config.toml
vocab_size = 7774
norm_place = "pre"
parallel_block = false
init = "trunc"
init_std_o = 0.0
optimizer = "muon_variant"
lr_mult_up = 1.3
decay_shape = "linear"
doc_mask = true
dataset = "wikipedia_en"
Each number is 128 + 32 x the weight over the matrix's rms, rounded and kept within 0 to 255. Layers, rows and columns count from 0. Numbers have three digits each.

# down: layer 2 MLP down (transposed), 512x128, rms 0.0744, rows 316-335, columns 64-127
# up: layer 2 MLP up, 512x128, rms 0.108, rows 317-336, columns 64-127
down316:139138131143142148106114160062135109162156149116123105135123111082128120123142083123097030120206157150138140041099103165110092165123104135179146180149135130149107120105083166134089150136183136
up317:129169104143201149159127149170153097144126136120160099172139169160173136132143188060118102089088097176089124128121125073149202111119120120127119112156146157124170143119115096138120093164126134
down317:140133143149048110127139127109098119107087131091109135089141146145053127122120114101165099156165144145183113115140097105105051119133164119154136138071114119117084104142133173165147105117156125
up318:155161146123154123164129120184158135140129120143073063096164147156090123117129098104092129116124118110151157128112132142117137069126176101117121072180172146171145114178133146146133131138081114
down318:125147142116167084155097154167160110123073052082107122125154072109133101155107103102124105055118108131141140131109110124104127156127080157138131127154119094063123184070142085133180108118098114
up319:099185070156165133128096090117099132147105146077165097129062160127109144168129145091180135132110121093142112092116150097105129068137095118082151113158047104109074104138093161114121140105127138
down319:130154133119119138107129122087107167060154151074092164212157121120103113139122113102138113139145117080107151125173151078137102108112150109086088145150103168124110182091146094128117076126169111
up320:122128111156137134106155115162108160155150105089124140119139112087099133088174143109166102134107131089128202102129123128092127136143120129099129162124169120187161184110168106126122125051100146
down320:115095141067126138146153163183144154151148120175154136135150130167117113171133171149096107130146114133116118144146190139178155173125121084126139100120081122109132020160097103095111134152157095
up321:082109134162173142157147128163096122106099075159123165156075149146124191122117132109148107085117151108138071124133165150132148108120176139099069109145130117130117131125043132079096138111107122
down321:189173077107088111093137113143096091130110135194143151143142167088151068103157164168137150111164138112148155151134163115087120156181088088061183158090158107083132080146129165144147121185058156
up322:105142116126115141134027100135121163118119136106104180156187078137129156125092114129072141152150149117152122171098112113181159080103138130130178115159098112153148100146089152160156109138141139
down322:156125134119166107162173196162161122149143121126155093139102100120122113181131131119171088103118100137114120085178137138135122106085151125133139150125197129126130139139159083074102130149122122
up323:170124161117144190053168117140072154184109099173166099142123168176106075083128153153134149203081122101171120138158146144107160155133093120106108130186128157173185125155106191133097083168131147
down323:104173082107121125145165134154119092150134138097212167124157129166085157123153126152157185156126160130174117102104139116099155119165120125119109136146124111098186045093150137109101091132177087
up324:122109156119104136100098153039137171152189129127139120107135164098136140126107107153144098127076134133157168121169113169119121190125143111178089122060060098167185210197149164079090115075098163
down324:114138111137151118167120145154156172100142122059205136186119137140123130133108105165134086145139121128136111095065089159112174169110116171107122115138176063186103150183103046152067149202171147
up325:079163150019072145135116060139163101156155204112133129112153139133178130115131137117117190116097083161175115090101095134081155139143113138083118187102105063098133135152110089099162067125102152
down325:163129138128158106114090127162095135121081128090175099072117101183125104125114155092154126078119086133121162192198146114168182179105144146171148110149116123149099092091069096191130146090113157
up326:141156116135160143156097161172108127153136167125125118122101161119122149189121093135155109126177101077132142116149155134157189148126100117131082122136175095132117080087117113092184155098157111
down326:101124126084131150129112109111156156093122147161118117141118135113191138114112141158128111133090127124121101116143156130152106124191067127192121107081113119064138097091117129090124096121076142
up327:132190147125097146166140122100142137149198145150129102130147146136144135109169124174176090147104093163130178151163088152140118132107137134156132158117119093085167101168147188086099106157107175
down327:118110111138164105119109126157129096101123128086129155119121115063154137153125088162097132145211131116127105102147144150108161112138106136125140112132161155138111145123142130140145211114131107
up328:072115109053126144172087161100129134148065140099104114104156076158112081143080129150078171110088135207165137138125085090156181146174088135143129071139086061165221114075082057096118103113086143
down328:151122148151142113139103101114050132190105111115198121177143159085140156123141170082173121132186161126068162158099143206174061137117130089142076156087146116103163173131133142196126123143111117
up329:117062097089151125128104128106114105122115153096088051068106165084132104137091161094144155125129127107122179117159123118076131163155145105128107108135120162146160085183103094129155138107089119
down329:154196145133118124133161140178144160095147157120179203194124050097102088080153100139121118164115130125138088083059174161141116133135144112109152181161134050119069175093116196132107140148126160
up330:072173123132169124120115136117071149123154104138092140099098158162051118088138121174124150140110171154135112154154124193107116086137092111152113141134067104134142189103128181118129170057156101
down330:076124121169155164167120082143094102156169097132049123083107196150095090131115120141193165105126206144157097020198107208176160111166107113119141129138129088114157096139136154141126151165092152
up331:057106138148143185127090156126129120168155092120122155140118136118112126128073126088077113150156108099109175140083086130127175133169136149112180079135161200141170137137142177156099151115124133
down331:143082083118184114114150165193125089124146105152173103124102141204153108176117129098081206073119124141162146168145082075131141137123132136189095082107104078123116123104153166152136126107150132
up332:104118072104156101163118132127151128124132111197155165132119163090056120106115112122139139102106154143122171158107172144087077051129130087133119093130184092115048138129142106111067151117170144
down332:173179126117139095170112092147128125173119166086148153151128088138176127162094161152140111164116075176151095156172133185083183146098156107112134109145163147142174064124165059132132102132158154
up333:126179074092140133103170125136131130151098156145134157102146110107143089176135116113119100137090168147109116179158148098205157085156129150143129132115162119142156068154152116151118093158110147
down333:133116157112077125159032151092119109075149114112134127164108101148167133103140109057103174150150117114125140093148127105155109129101130125125087081148146068100134191133161132141105193101153109
up334:142123175131123155138102125123130115120121101129170139130102081139112095119128082141116047177117075156165175102162104194149145120097149126148119100125134096125114218129091152101217096139140095
down334:111140119086080149093172133159099081129136158102133187058119080166159135144159125133126125168122145068094070155107129148104121076131131136133168125173105140206094119031152091159081127134140156
up335:132138141095110127097106113140112179159128208125112090119117183194126115167085129155068081189131179078169102189081184148110135109118110105119137114119122092126175171179082102078143159177060128
down335:111118118131104069138086128182102121076153111152114138135121140144077120122116156132130155121147193183146201149154091108147140160093126107081135154194096171140151154135125143144148084078189134
up336:090115168127108116181116149125147088136159215164155161140152133132101118093112175170150115123139093090086174126018124118123117119110107145122115132121140151140156120118133168180103157143154131